python train.py --num_hidden_layers=9 --hidden_size=128 --num_attention_heads=2 --num_key_value_heads=2 --head_dim=64 --intermediate_size=512 --vocab_size=8192 --hidden_act="tanh_gelu" --norm="rmsnorm" --norm_place="pre" --norm_eps=1e-05 --positions="rope" --rope_theta=10000.0 --rope_fraction=1.0 --qk_norm=false --attn_scale=0.125 --bias="none" --tie_word_embeddings=false --parallel_block=false --init="normal" --init_std_qkv=0.045 --init_std_o=0.0558 --init_std_up=0.0643 --init_std_down=0.0643 --optimizer="soap_variant" --learning_rate=0.00828 --weight_decay=0.0 --lr_head=0.00894 --max_grad_norm=1.0 --warmup_steps=200 --schedule="wsd" --decay_fraction=1.0 --decay_shape="sqrt" --final_lr_fraction=0.0 --batch_tokens=32768 --max_seq_len=128 --doc_mask=true --train_tokens=91510000 --max_steps=2793 --dataset="wikipedia_en"
Each number is 500 + 40 x the weight over its row's rms, rounded and kept within 0 to 999. Layers, rows and columns count from 0. Numbers have three digits each. The size before them is the row's rms in percent of the matrix's.

# layer 4 MLP down (transposed), 512x128, rms 0.0642, rows 196-221, columns 0-127
095:498517486471574522499513435546474540566435519509546493492490487556474499556546588608455472532450461471563564534454519484432484492559519486493533504544468519511509522509502508451442504455540492517515425417531441497517536539524559558441538495503484544561513474545475575502529532488439439500436529500537544466454575480514439424471502545546484510523524476500474493461507530486422550519489
091:499469454491487516491461439490511543431560541546453479511505512493484550513476485494520544462567486457520523467520492501441542522511504531568429435532567472520463579507498428470500533562555497516493536455475551514481485526526557545418564526472473501524520453425463499526516580496480506607495590492476456436453549480494522414483513515482460544501441521520537482595446520555529518525530
101:515492431494508549577525460530435539518467505535479532497516496463481553440514481413470426493501531494478529457483441507564490542549430396534481576494505416490506478483520540451521495437488501529530496484514496479405507531456431446460521476517479495462537456442429522551440486518412543493537482544475525515553492510562497462489539536503451438493541522498463575516482452439459504486555
099:587462461435492519489546489487485527503513474502519455490421493482526542514456542466506506479475491497542524514544556407438505474419407454454454450472489519543450502453538528484454445471489504490498495571509518435532456535547439533532440463528535528479596519463489443526453477475424552466488519518443473452541544494440536501543516496506422510568443499581469489536541481470456509538522
114:509476498495578514426450544492524445525531562539446505490555484508458458464446469485555500492486464493526444473452465555514514507576529485521500514489476520553549468548489525567588456520497512543483462525512509548527458463511547437506500547408458521517432416532565436471533551492449464507478555528545535531444489530503522473478529530515479461530452508570493501441430580545500461539416
112:538492499555549523502478501492500503522447501476533458483523465550517462561475493548506481517495545488546511459519514440453530489407466555547535446430421452577486501500548521529530543499489560443575476463546528485476533579516496506423473517474451492457562506483529524447595475550486532447520517524513518525580577497540547500505502495486523608483487465566538528544441527482466538517585
103:512465424511587515518523445536512525586556457527504559440468520451497463513483462518478466521481398437467516472508416498492548473511578459499563505489506501504517467520499560483483504472547577490522491480537526466522476491468560509500487499418496452446532564439496506450481542524473469496485544499477513459487477452531475498465397497460537515507511482601552554496556485561533423485415
081:492438529473506491487469540411522502430502507446486510510454537474501504524421560521462451564543496486510504456516438550599505429538571535546557514515526559464499480513493537542461552486505489496542501462546446522489510514607455508420468478511476555454518512464516561530542540468514520483459488504473572498628513517454503529495532449512460446549510511579517453521490520449535557510517
094:475460491521585532502480484560445483472546481526529545500546575498496448515396548503547514470466478535483504517524496513515514557507496494431447492512531483449500506511583536441510385460453572527507489504509548515476506450501495462449484500539542484473487515567469509631442495521532550534473541507450532555478472570508532511450521466541494485526489476483432386515555572460495492489494
096:498582511522540491498560555508456481477535469526469464512515629536513494504502503557495508499522533495479556433519527429585533460512517435478489438504528480499573478541488492483503515574470491520552555492524503486540434486595527495481461454430522486527506552521444448559448562489418450505424548513479410523478485509493450459534523500499485442466537492453499491458518425495441487533544
108:519443450537459413579580478479476437515488462451503539514536408497434565459550476500481520528475582461501532523472506492459445511518449455465531527485587450531481566529537463525514460474462531504499447440536475458497501520440487456478528462507500499475528583507498504458456444467476553552472524480521487466489497489499548490534471491470646560521468491532561459504453539545517515491481
103:472466498413491510459472530441405527516519462526538497479487512574517446544477537564485484507553472529501518563517502406478463520491569567441478432496502524489509508493526569569535524511448519524544501488572532483478519540514509466516459555510459464517580468551475541596498443456439522533565558519478515489484510422438513479538540490504490499522440488563555479462419528549521482496546
105:490533486460487548541510444489536512446506568467582445482451483389509539561518503407535469587463498405509486560495513499512581418550446516465496528547499495453497502477460498482481472515451551535513542463493547497527509504454512446494507566513575512501414488475534548554464494469461485525427555479527536484556522452516472545468493578532552561472503530508528485497519516524518447545490
102:500568454465501489535491459473418475526530537482494517499512550458581558503478566465502504469515429541567581482503508492587524483521504535561536486447521514508541550511496514544557507488530565520510545540482473518503552402493493493508467543580525513520489501466516547519458570551480443482497487501450504494477498477463539500602523540572467455484527491539534528631475570541481454449526
096:567535543471464454477455542471497529485496548547487575521516452529465425454508574453598556519489469425527475522483499517519467482464466518502555460458495572464434451511518484539503483469489464450526506505497457482519502470392488484440558486417531461485470513484438563458539515518520485510483539407448489489453488506458511539390520501500531507494421460513483536443439525429514482504486
091:406498539549465517529560477520523517426438476542454443542582497568472523503490547511528545495513483456461499532487556476567521460454433578465528603397573512475549503516429526522447478474557559537493506446481474462526527557555468528496511507520532482535548502561542475475528420456527490540533451516502486550499450526514457547515531489485530505511454487514538462481484500577523463492492
119:442508546478514570398514535538458501494494501523518431428511536479541440521484567454427509556549473584478480448506451502530469518462507480448489474564483491455448488511439536560431507519445530498559539465474521490468458466465577576527437497521513516448472499504523532499550479524494562486459525452507502455545473468477502492492485542467469582434508489430421532496486557528456516548561
092:563498577513436528459465530513485526460536536435497501550491450453485477519422537562460584496513521460536499448490503555489503490536516495490532446515482534501509484543451515431497487537523454417472565522522560538487529509538516448513495496533433477495475480477546533532492534504514471460548441429494481463486521438464418470504514568383539505556396552570483479498533497463451477537446
092:498501532433522488546469577528497499552504471539505489496496576501437544459565465505526510524458588564534505506512515518497537535530544476518497487479463490508427598531481529462536513439475444448555462468536511495464377556434506496599521513511505508519533458484504438503460445488541514525447431485552463522573497475451441484485497464479530576459421497494482408520521515491511489473465
100:564500461530544490529535535465470557496536522562542505484487541511516469553535533457491466538537449537471550488455425519449510558540501500605506515484586513479443488476654545535404460534480529493569506465435507564497463492485483518543486482486519487519490478468472542442485520463484434494476508511489554510450525473450513538492552409473496425457517470529424515487492502458521490550493
105:434566446527516471459414549515539474456516490485511457512491516519504478505477476502515434554516467536490369509425449462474531505505500521481461453512507516487543611528537564495507541526538482531499478459519517476409570521492539518541479522506464496518418522466530555460567465500526460534513494578484501515533518489472462501532582485508540504413567562471508549464530445502534547428541
110:493479488527481534487469543485568556547468523488524495556530495546452507413395595549516470551496482475483492465453475482385485527508504412474451479494432529479457479534476507527583490480427539489491519517477468543478529503436485506516499516531436486508495559506475540474442539493501550515483437522443552484514486466512467468446515556529467552445484584577547501541469451516562517439482
099:518512528447463479489504557505458519533510497464481558628490508471522585479464549463472461495476518505499449589557475521490473443541424538467542495568486481512460488578527483532570534484495505492547530485543387513509474526464508486516505532492492561467482534473541500548425556446505473493472520436505463504498467551530493533539482487509558464507449505571508540580571588551514499482438
094:484552546583525484442567491546508463561567526473449456416503470482445503490494428476547507526498499475542490494507530538426510527582462499543509403482492461509457452509478580554559464541528512463450537475463528432482524439504534485464521453544589480468471440490509547509526466520461535476468520517558506518508511472523489449565462519472506558524506531485434512445463436442477550554541
093:510525517529476475604516509470491533418473516421546458491496599510453514521448522511557522564455460503554486465476501509493577535449551480470475462571480446496586528477500488506513519513543420588495556557479471554522486465506442539494530545516482541516455506514583518442503499512495487488528501531453481508492440520573475522576498494435532416501484587498459552525477487476453477486542
104:472504549615526422499497476428488432564516507536520510464522495481525502418524539513504507562491477583517482542448472502559529550509514460489580505466508532533478509511453513509478532532622545491462508516517583547522486497498564501477517472518453511500475492536597475488488540550518490437459535532453485465432469484493470481512438460539480524444512477581530459436464496571548451477546
# layer 4 MLP up, 512x128, rms 0.0643, rows 197-221, columns 0-127
099:502496517462505473511508514492504575514493510471512449516498526453499467545465483487490490504453577548544491602563453575451446474422452532487549508406559498503508555528509468496541512513559482620551535475480515493502520522553475555568476467498499561432479520488526520572445496498506534496542508446498442498440498491477528443507429522476439544477522592498429537524483517467414487531480
099:547538437478574534499491513522522474515467502485416467528525475484474400460505529495494566425451511503452488504500477493476522514484582495489538521419568518462459459482455483524467493454485465431470499520444505539476441541490516438503501503516492472579492491524508607502466477545428524448510520555579582544427413505444531519515517483466481531527584494474484545482472427482493512461457
102:467492534503424422489501456525489436567543499442585506481554445505557548450515455602448525503514526468506503482414459498478489502515623504553520539541452486477583550492476419477537513597483513503444487467473506517514520558501520569501521517507443497494477499588500476445521488525466544515509464504545494470500482449500458434473435427526455496477493482466508553528482524494516512538475
120:586498474473397499430498486516531478521468446498529489457486477549480507426588499482541490523519457481577493586519545463458548534498549536520559496536471408518496517377509541499541467504518518523508555470530584546462418463550478547415599475514469490483470495420507517480476492514503546524518494508493462453466446512497488499514515501443541483465505535472515512508483497442538531467452
097:546528557523461502514507469516465472483549520501462450472521476531477560503450546544483467456437556522514521482485448497478458482457532542511574610509515566514482452492450537516490500509437561479480623468544410519495502475492474550457500516567460516497517528551505525503475518506560495395533453465499449497490541551477442533470515526454476532514507433452427545527545474455465548412519
098:614517529502618510465524507515505513483514494517525447504510584537500510518471518479515518561498504521527438473514513563522462500500494581526569475497442448531462421461508431546499510477414558474495550507499500494486456519470521533530517467542485491479522482453463584496508494496483572524465497465503511480485593480560534555442533474527473368487565467526509528493507584494419483497476
091:491538510520542490542542530443471488572491543507446498507493480491580530499514482545451412498462476460495521468453582487457570505537469499473518527438541515494540526478539539379475469596522488514454516481494488476525496496477471556455468391523504471438509484459527486489432567600441516556525476466552465500503451438460506484492470485554508482505527525489410520514560481463465541474452
098:466464495549443501496472478514537503539531449459521462545465499524514520472490530536570459485533497530527557509490513485479547462491437498515582608493533480529505464501580430538522502550570483517507481470532445472533492509498549513495595510441441475437484509525498453512541553541521535515454529570473554437521530507472522582447462483527444537450507567441468433534483494418567545428472
093:505426437545525520523593421504500474517455521476497489507503568471421474469484569529471538472580494544496450506501511513559469469483530531528523499491501542519551500531468509475477510536491519477523575528566503446483506491554443543506490533541555461544472456550559566480470453491586497479478509522578474503487436581470488369560478468484492523524515481440554565540539488474507485513434
103:449482470510521536542467446501517555525459493513468415438494508488485548485517509517517546426497462479428403489486488576548507513463443508492463604480556526485567447474495565563477527426414487456491507469502458553472505554465459492475503453471539552440485487560459553433507450483447519463514515423518538526557465520509405492522512515486491509500500462533471431509538499458510514543558
106:493526517466454572481428490555426493584552522470518434439520534525485503528497520503580429455453508484464466486456472491472460465447422501567509473448501480593517430496495498504495481502454531522470519467531521521546528435513502514484438491417494534489458492579527523493521442497518517499514522456472583434515448446478484547513475510566544458597447445506462510574539501495474510549514
102:515437472555547558447540465484570473530455507482528491562532519493544485489510599567472452526582460564511476461509500500465512505471548488511499455518390466490517428513525409455468427549493460522554481492443455467514519553508468510521542469461511479435535550488480500519559534481554518489522536535476559503505576483516533500436514522485521501539544500441493499529417493400438481515469
097:498460526458558531532466582511517462552515457504549487496495480463473461500457532477487537475523497553535444490444452520531456455464511522529487487431475435539445513546484439553486508551509489540546383417581572455468537549568510533479555511481509471475499497442481435527475489561480499518478473487421539474523542495499493475535505491557447555469445468427518468481461509501609533444503
112:634464455466467498466503458466486464499536469535455463446482527494497475489508572541513466520473497489486464453531454506486539571453506480454483433510466564525524512507502500561460560481485500484566485451503498465538506563369429517481441478571506446478472491506503473412472499574539523523561491490531496532540488482531472440450466447506476537561525518515475394510418509499476500501462
090:528471540488545536452440496511450494521494444513496541393406551457525475469534578570532430430518513493542558464535509518442522478468509466585398458484549511470539491530508496504488532566502491515491486466547519465537587446546483457501543467506600470486469546483491520521493559527466543510514502513523500484473480502479481469474504438465545546481543528477511511526487478454437507615544
112:541503462580440494486468503506466461502510507481588489528525435500483484501510506473603456504446504558461445478504556546441448519491499490536449452397525516498502474544484523527481558523541470587512502512505530462487544442462503585461441505533546530488468483460562476428526466469533466528483542518456524429554459501521519541489468394457500512561526506527537436513509470578497501561550
093:496505470393517478520460494577557509495559443455467541554488577463514504487393532513486591449479532466527460475519467501456493583480472438508481489478491484548462543460510506476516588464498501491532516477580453534430500461507510490475464550502488529474475561498519486432512531573520443466478509520486512478450469572495487449469602456529394488528524461530536527501478504477520477534455
100:522462462513475494506470427467549567503485532523451538556517533432551489515501516493583480550542440533460524507500569543483533538452518526514503512462596576510541512468532496537519447509565534554509525448543522447528437518457570537482520532464555505463541487492479492509528450479553554445540500544526523437572561554486471457465535428561502538490542425473565469515513500523575509518549
096:493450465505429513525499545544481523542548538528517482496495488378531530513465501572534502487464475546527580492519485533473514431470485571446477483430465477527495565458508501480550460500530479478507492403507528511516529541541513540523596568524471469524499553576437388550504463512513551561517598466504490515532480499477469471535493490510485542468498535449433504501534563503481427529536
097:514583543472490499582448459525523507527461492457466509494484489454547462552491494472490512531531579485499557480492499450509568528470472487426472467495453478446524510529457456474500527531520498475556468466553521463516464465487502519527596511506445517414489557532494584532551478438621574523445469461568467488471560458537450549476482543578511547435479504461503454476539533465498507512461
106:554454547537498451537509477581495454523532426519509472497439436476432452508522499538572549466468488467535582498542499494477553425570478489468476489473424482543502519533536584450543508466453473478470472489494485503498521452508484490470502586482554453526495564524497402479474455468528469478534517562466539517464448560506464525529510521470622559465490515530486426471454493486525478521469
096:427448488492496485438597482495516508440540529469390523582580472475514563486475568517562450480450463504501461526418495479449506506484497466536472505487456532503506448519524472448498543549477508582513514528394438567533509544539511514479459480483459521467507447505491553539494493500507489542504486553526506541478548466555551399462499439532460459477542495430506546467500513524459501521467
093:484554529434532520535471469556536495517508502512503498455581493525467502403456573474482538488544451506564453484531450522445470498506528538593503521490512457448522537450545431487572498485594538511471518469526368485496554516446515552477513573491519502530531534490527543496459440514480505454530478495453476523503508527531464458470462465482439470426479470494459491538514475573494510564585
100:536583480511482498559466457528441521476511566502458521502561502546476474464563492469569496592513502450466503463454481560534560486460542470533521497530380537572522447556582458538479483455477516463450490599480556482505461493455541465468496504449474500512444515554510538504513502560579547468526489549490522501449468490513501545491506491516508456583530522501441519525475548491462583488526
096:473390546484476451584557518468480460489480492552524461514433497489515469523515503467562480469505455597460520502442511463470497487503498470513559460534443588532526551492592492450555536502522453493468472512499523489562519479509478523505490517500485427540522475582472481537565474498546564536443488456478506514506505457554542440528510451487584493546482415526488451452489476421508466491575